python train.py --num_key_value_heads=6 --init_std_up=0.0248 --train_tokens=234100000
Each number is 500 + 25 x the weight over its row's rms, rounded and kept within 0 to 999. Layers, rows and columns count from 0. Numbers have three digits each. The size before them is the row's rms in percent of the matrix's.

# down: layer 2 MLP down (transposed), 768x192, rms 0.324, rows 494-553, columns 0-47
# up: layer 2 MLP up, 768x192, rms 0.35, rows 495-554, columns 0-47
down494 091:512467503511479502488468457495527513450525495460505482495483482482506526525457521483444497476484501499484485540527505558491545481445476484487491
up495 102:496493555540487490547516498514538505483493510484481483494491500498544493540515530486511492514485497476500537498515484517462521483494488466488511
down495 103:516522521520469446484551523497462495471491471507510501528494466514472508511519514478480490500469472516498491517515508498554511506494518501484486
up496 096:524503509495464497476495542522497508469505502506483513502474497501510493546480456533490508484504526464486538491496479510524547516496471475519492
down496 098:497541484526458491531451506472500481535496501466480528555437460485485493444515461504518503507521498486520481547504529502496471552523523513492506
up497 089:515543535485510504521498523471496465499486468473486508538488448520457482465467529483501541498518475547508512547478491496482524518480533527462524
down497 095:501454509481511559484512487544517499467482547474515467502501498472495470469495479534519482485572521461455503500506463503497466503466488521515500
up498 099:509474487519497515494521506499490546473512462503523549509536490537536454469489475500495513497512487458467527490499536525508518533489500468562511
down498 097:528559499451515533476470520513491535498503484535544523479495514488492509502477555478495480487501498510487546490526463533508496511524533513479525
up499 106:481517473523520531501501520470532515509494496569481507449537473479501487503461499555502452518475510506503525474502527510493486520506507570457485
down499 101:548462477544499525501465453460535548497463510527532495461497499495527475477492478526493503501508490523458512536501463524485535498507512483514510
up500 103:490532526476509473496530521490512515561532490484531504524485499487554497550463496537519489498474496549451487472484546511563531483518510477505508
down500 094:566482483472536439494513484469458449489493538467526549451486493536474493478492496545485503500469574477519507482499510519475466484479482526503500
up501 093:442495444484468465559518480499509512535550496503443517448476513464477543484502525524489488480479556511521484495490540485490464499489497523503483
down501 100:487514523499488512463497500513488486471492505485534476522527483521482476513523466491532515543497481486508514487480470527517483545477498519507514
up502 092:483462487473452512504495512487539527494563461515501493507515487526510522444518532530508532491484521494456449530547519528524510496500496519483487
down502 085:487479500511471532520483478519456440443443548469499500526501557487497481517532472467503498491523532497460500528473469506491463472472501459544513
up503 100:515515521536513475505531480515526437486520466524510525502542507520500471471538475471484533455487531522520512520524512507511487520488469501459471
down503 110:485478494495494512531531496486492471533523544540525538519482494484488519461473471495514512527534493477452512494533497529497483497510519473455480
up504 101:537497487495500479454452523457484489477505505483522524504488464447477537481509510499499512495478508487539496510503486523535486536508483492484503
down504 108:516511511480460480489464522507500497501482524498525524481443472490487546525500425525473523528466447490462510528504535519507480506542553450479478
up505 094:475517490505486483473507514487542486458514508481503501502525533526535474432478490493472522533533572522511481497496476486470493487505473527467506
down505 099:452520468512480511461497488495512471526542461481454494523515491466496525509457490533526514474513532555546490501504456507481493489468498483558539
up506 096:526510508525543484487512515528511473496480484536450541502500516504526474514505519502497522477483530512502486490503500459501471480467518506526517
down506 112:525465501488494537504514537525489484495495510503511506468499509525493495516528508557507521511540506529469517529493507469499495514476524504483512
up507 088:468482478521538492516445509490501484511495493476489478495529520490506507530459502494529515491495468507483533518502473493518519488462530476498546
down507 089:527509484502513499495515457504512475515480500582462515521519484500483479530547499480489499497460515496502466475472534509501506506556505506520512
up508 108:489501496509503507492525486439493516514497516560513473453474447532478479536505483545451486476504486498526505472481506493512530484540480523499478
down508 117:540552522516559527513542483535486475509521491476523493520498510525497514508479523469477496472495523490512493443496535520499481505544481501516483
up509 093:477515518488495476416496477449540473512518487544489487484517494492515517514522506504489526483483532460513504502529452523493567539515540500454493
down509 102:504474497472501504477475527515511495510460499539509500522486470439491507556486505502471507502499445543520492517508538528523525520510503501495473
up510 098:467484488511539483529510502514514485487492501542528530478479478480522483498472519522467494506503478498438537520529519493518509445530464513512508
down510 087:494467504456499515488484487485487471501483490456504450457526483465476500500546473479514554508497491482514461479480501466489487529479522491529497
up511 103:501526513538468461463479502515497492509503491471456493542467502473505476516540490508505458437504472501499509482531532556510465497499482490515441
down511 094:539453492533515511500523540564521502549514515542477500478490532503471514479469504474496499513439509491495503488459508478494525525527501459456464
up512 104:485530525467509497537519459482488474461486510477489443521515496543489497483507497537490496551509518492492464493494534497502528442501523538526550
down512 098:506518487509492513525461488452490528522524480500566521475485511510475529464497546510473501484536466486507486529489477475486488554500515480521492
up513 107:474490497520516477485484512515490543495508491519490483522463508497533518547476522526510505517488549485511470503487489510555518540531499560450475
down513 104:482482494501480482545530487561497493556485511504462494494511493428484514535487497514536522520528508458517448473479476474493497512505500471534495
up514 097:521517520453486445521492511450553493475497510493452463496473513471487515505500530518465512547512470509502514491540496519466502516528517507454472
down514 099:501462521526491476492491483481485484488467514509470508534496470491489478547478520475500515533478502524527519508499504500453526493537541512529458
up515 109:508526542520452505511512516453503518569514517506461487474526520476500519519456491495481495482515553504513496498503514526530525498499481474504498
down515 101:522460509500456535549504462515536516553477519500462514514492524525501493483490479479519471468527525532507487494523507501558497478466486448511484
up516 096:506530465487443493529476474482473512478541528529466532491487477538478463439521519513519510520475468525497504510469460446520494531549520517433453
down516 095:538482535509497504429487487492486503477539531492487519449507516553503494500487513479497480474488476514499523456507438495500493497503508507484520
up517 091:535481518489484455535533492486528505519484510490463508523507478506488468523455486512514480499498507475534470508486551529500494451505498506510546
down517 087:457498460539557510514528484531508454510485504498526502518521498484496496471475492429470513479454525468482503487503489493514514486517491546492471
up518 099:497468496516526479504515514468526472495539498468541507542480508496532518457548473446433516486533474530521534506500520508523532492501504509461485
down518 096:549486508524508503487478478489499512517471520491546531514451488526489479498507488474467485533499479563514542504488489517467524517494523539516496
up519 097:482474461527519524471508527472495507456531480465536498489517490482493509481492516517496496470496487500505507458495499510506505477506522514465563
down519 095:529529490499537480512494509480494469502552540499554560518524511450510506505525531498494524504448474503472514471504467590547537517478519441487510
up520 097:470530529491477502521510492478543515482495504530480507520426501484505523480484520501473523490484476536476493467529483449498470543485500503486517
down520 101:511543500490512500530510519479539508499501440489470495508476493470510559506518538494496482497535467475487537516522469530451536474481543485462489
up521 083:479485494508476486521505530492527492499496488468462539501466510498513470532498520474532451461527546540511465486512505501448577505488507528484550
down521 096:498465505479480498485495512495496503513529501538484509505484510503456489495528534511503515476541511501486480484512483468526498511506484483477544
up522 100:515469534513481517514518519498475548504528507498537559524490477469520470466516492464500488480469515449508480537482490502555497472498510481480439
down522 097:496550549519498485470484527517515515468500497515507535477518529514544507498471519498554511494547524423427499461501494531529536505446495537513503
up523 095:481546473484473463491515503480513529493513559511527505519505478492460502520507485488471509531542489459500509477442573459494499441507517539486492
down523 099:491564493488518467553520486535498538470471531522509515521469477538508520510497435479506479471519528475486488495477558478476446485534545461502494
up524 106:514493468503529501528466530502521545483544515492509529528487480490481538422506544512515473479468499425494491525494514533539485469484482508539531
down524 113:524449487512519552497480502518517571487492523475542493508521562506489515429517550487531483490504520499485482519493557516526479531463504503482502
up525 102:485499498496535519546483527482517518518542510459559550499550492482455466496521497538488534525488545473502533462479511525459504454525466541499474
down525 099:528477524508517480515511473554526498540452449494477511485496480518482484478501539510458498533486513448506494533470538510482512500528530489536476
up526 100:514502509485516506504503479493487567493507512510498492496508472471457489561503464532510506478496501500510470491502501474469551453507507506457479
down526 103:545474492503531460481499486518497536476477480481495504530486522525474493512492497513518501410511519504523513534506489472512486448510504532529495
up527 094:528476512493546522529516513512509504502485487512479510466471483505504512518509511515505499523531484458552478505494531513467501550521503546522514
down527 091:492457506506521466495505509516485468469520458487531482493500472510475472485510503523514537469498483493499492517491494493463531527497495507488516
up528 096:491489525527530513514521515480511530533513509483516476534502514505545488456523523494500510543493525489508514512534508434481512505517486460473546
down528 086:524518515504473507478520509508513479476498524514519464507496461468520509521519486503520463452478495482497464480446516543501465550485516485480498
up529 100:469514500530468513516526487490538470480519473515448507484534556484519488549493508473518495483488492440506503517533491520522518532515512547509472
down529 098:492517519535511458444518488477489527489475504529501539528544540543471503533498433482485487496536481475515524524486482528471503525446506524512487
up530 099:500483527493545507505488505516491564469539489544498535493492469517506469468497490507491470525502530505474501484525473503544484475486453556545514
down530 100:490480511473490513498501491472506473544483461512550466495500535469463484441502486500522539472496516532470516510527502487499480496497535525484537
up531 054:500488516492449479537479533482460500490504544503523508481472470469514501518486537504515506505456515513483536543482509475511494526490470488440499
down531 082:523499530480485520527554479531489485457561488499502563515489439512520506548511490510463507480442510510544454471501496539495488526502514505467523
up532 106:530531519538503479504516515508500546524481504506481476528500519499478497505448505461473485521493524531508496498525480472541486488543496510488515
down532 100:498468529521533486466504536468436489474514464473483514465491505522460496528509469504452474520544553469460508485467533514516508480457514488485514
up533 104:532536475533536504489514475520474494516531472510488474505513483489486522508447497495488512474486465430492510477471515467515528536504495444471517
down533 099:507511498528566527451509465508450505492513507472481470493544478506485523508514509516485522457490561464514494434473502502498535462517512476482518
up534 103:449504491530524496516512485464514486508525524539531525491474520501508511531511516526509498451486503522517522487501487493492442552505470507470514
down534 100:476508465505461485482499476525521479496467520490506512509513517544528505553532500458559496509495499461498474432478488473481516525476495461507511
up535 127:528471478510482520525527472481477496502517489524514488517509497468532482528483530463469537513462483518493505515483496498458523462522467497484496
down535 122:560483568558461520495519499483520515497520495465503497547476501440507501478510514483477544525534495505493467514502530507484490500480517495545522
up536 091:465515485538527487498501509489535524438517487490507496476499529539499478554458500463536518499500492533479531524494508485512517455482461476510494
down536 095:464513537545488492506474508496491474473471470478515459499483536505487496473496504508512502442465511524493474460488529499503488512472466554506454
up537 076:530534471495509518499496497517491504540487510524525512509517504509515478538474490502471529466465487540515518508495545520465516521516468521469552
down537 103:479501508488505484489531498485489498497490477495439502563512505498552510441485537490497473507473510513499472484501522451477463496516488505485527
up538 089:512519527456495522486550459511511499516529494520504474439463503470514531478509499510469473455494551515466511427523524518533495550503520512487537
down538 096:511547539492501499508506547516519518483489540501488498493507477536531509483508509527491499563492517503493513478547558480517475539459503458512468
up539 091:546524498548536496486505512468530517480518537491530548503469535518498497511511489501549515479505512513500499514496513498485482507503480524528548
down539 103:478504491510492501488518473514524525515524496477493476474518454486520474495465514495483500524540529491510501519484521515534525471520465531479490
up540 102:504516499469506465499504526485504498518506481500490489518492480496489497505515522493467501496467522527478492501545495464496482431515527509495496
down540 099:507501473489493469508502516453488514467466485466514495546534497526524480495501501475514501496509482492506493484545549547490488456522497495536515
up541 102:484492478506491468519526544476519527450515502466471505529539533518475497523548500515527551457478525495502492544508485525428513498499516509520472
down541 100:521502527502490507497475498505524526515537471523503514494484523506520549489502501504497479505522533511507494501556545462549551517537493454531532
up542 092:510497482553547481539499488480465485466489512475504483531506532514481459467463537503486512521527522476537477511514473526508525481485516482498490
down542 094:499523512468490476523488500492513482485516509454513441545506528500562502518491468494473490459522493517532455469561510489467511482503444475527501
up543 104:476460529481492523516507513494535494494535497525506495502507505514483506484483488512518500510518534532427477535533477504542483499509472519495492
down543 096:505459520503467510490497512508532480500511520531472482503491498515444503507525432505537497505504490505456498505519499509508492496496497525489504
up544 097:507476491490530523538547475504496526522522473495486480469538487464505517508495529478475516495506517513545533483525460497527492482472499480511540
down544 097:511527505480539553487511472538455492515523479477466457469519534469478545508507497519544504470474510505494501445498481474480464511471549551511536
up545 103:493497510524504506517467523515473476507482509485478478468438521477525475518534485468482536494496547536449520494515511472486508551507478484541473
down545 098:538493499470500517490526503502448514472512472469532528553495474512466535528476543504506518464472493485515473514467472477491520487517534514478500
up546 105:494538508484521488526536527484541536512539466537556490499505501484520510510482432515524472491487520495502499507509525470533474475504520523502507
down546 103:479488517479533515497491459497525480503497488484483504497450527536475494450506457495493509513481484493520470462473508464591488512482509509491532
up547 099:480492482488483505496516522498490480491493487486496489485474500517481532516472520506513539540485519502492520511463553491490511501469465522477525
down547 099:489536510503508511536523495475535520502485575545453529515487517471503511527520499477504502511477402473502483488505504476528464470481478465479490
up548 094:479508501488532507507536482491503477487507535495531568526481452510475500525518484530499517499500534487498431440522522460476537494478477484498483
down548 098:458495476517491483508490489503500453449477458496497511476471489525452531504521490501478477492498498515514465498526513521555530498453472537471504
up549 093:510482526506519515510532502510538503462534539496473452527484511476506515478489554492507532427521494477506538548454459488532485510510504511514448
down549 096:527463504488499455486496503474516526499544483492499449542498522533516472572518545542517493486507539477459538519521463525521520520493500500507507
up550 107:533495468486533532487497491478464515535537479544501495507512486482542487496525519558489435467503492533503496485516482508492483509492473511482487
down550 098:498489505506536492486473490530460499476513511487496524497510485482489507474533485518495487492478497406541482499534474530460486498448499519507494
up551 087:473505491524524530516491493499506515510520478529482466500508472504486503489508467520455488475541461506522524521538533540488534522506514528543512
down551 095:436509488506492490480509526552533485465480499515548471498490531510497467496469486520535473492486491444526497484500497500503480524494502529465531
up552 080:484509516519482497484451501515499469503507496495474502523542504536498472486537511503497471508415512536502472507525519503478534513481496544485483
down552 089:484489518462519514517466507480537541479480496447486474529500509478499495467483458492549470467534526479472494504547513496487487505488504500492501
up553 112:481511483485480540477471529495517513480528461523487477497500486490515451540488498526476497523505500515479473513520512459470469499517463505510526
down553 101:517464547515531460521480494550510550486508508473522491474496487492515489464514504484490513489456482539469495523533508511504473501536523498496469
up554 102:503510524513465481503504485525489509484508545511504525511527460476509529519458492516513453482455514498549487497476498501514507451523498497507483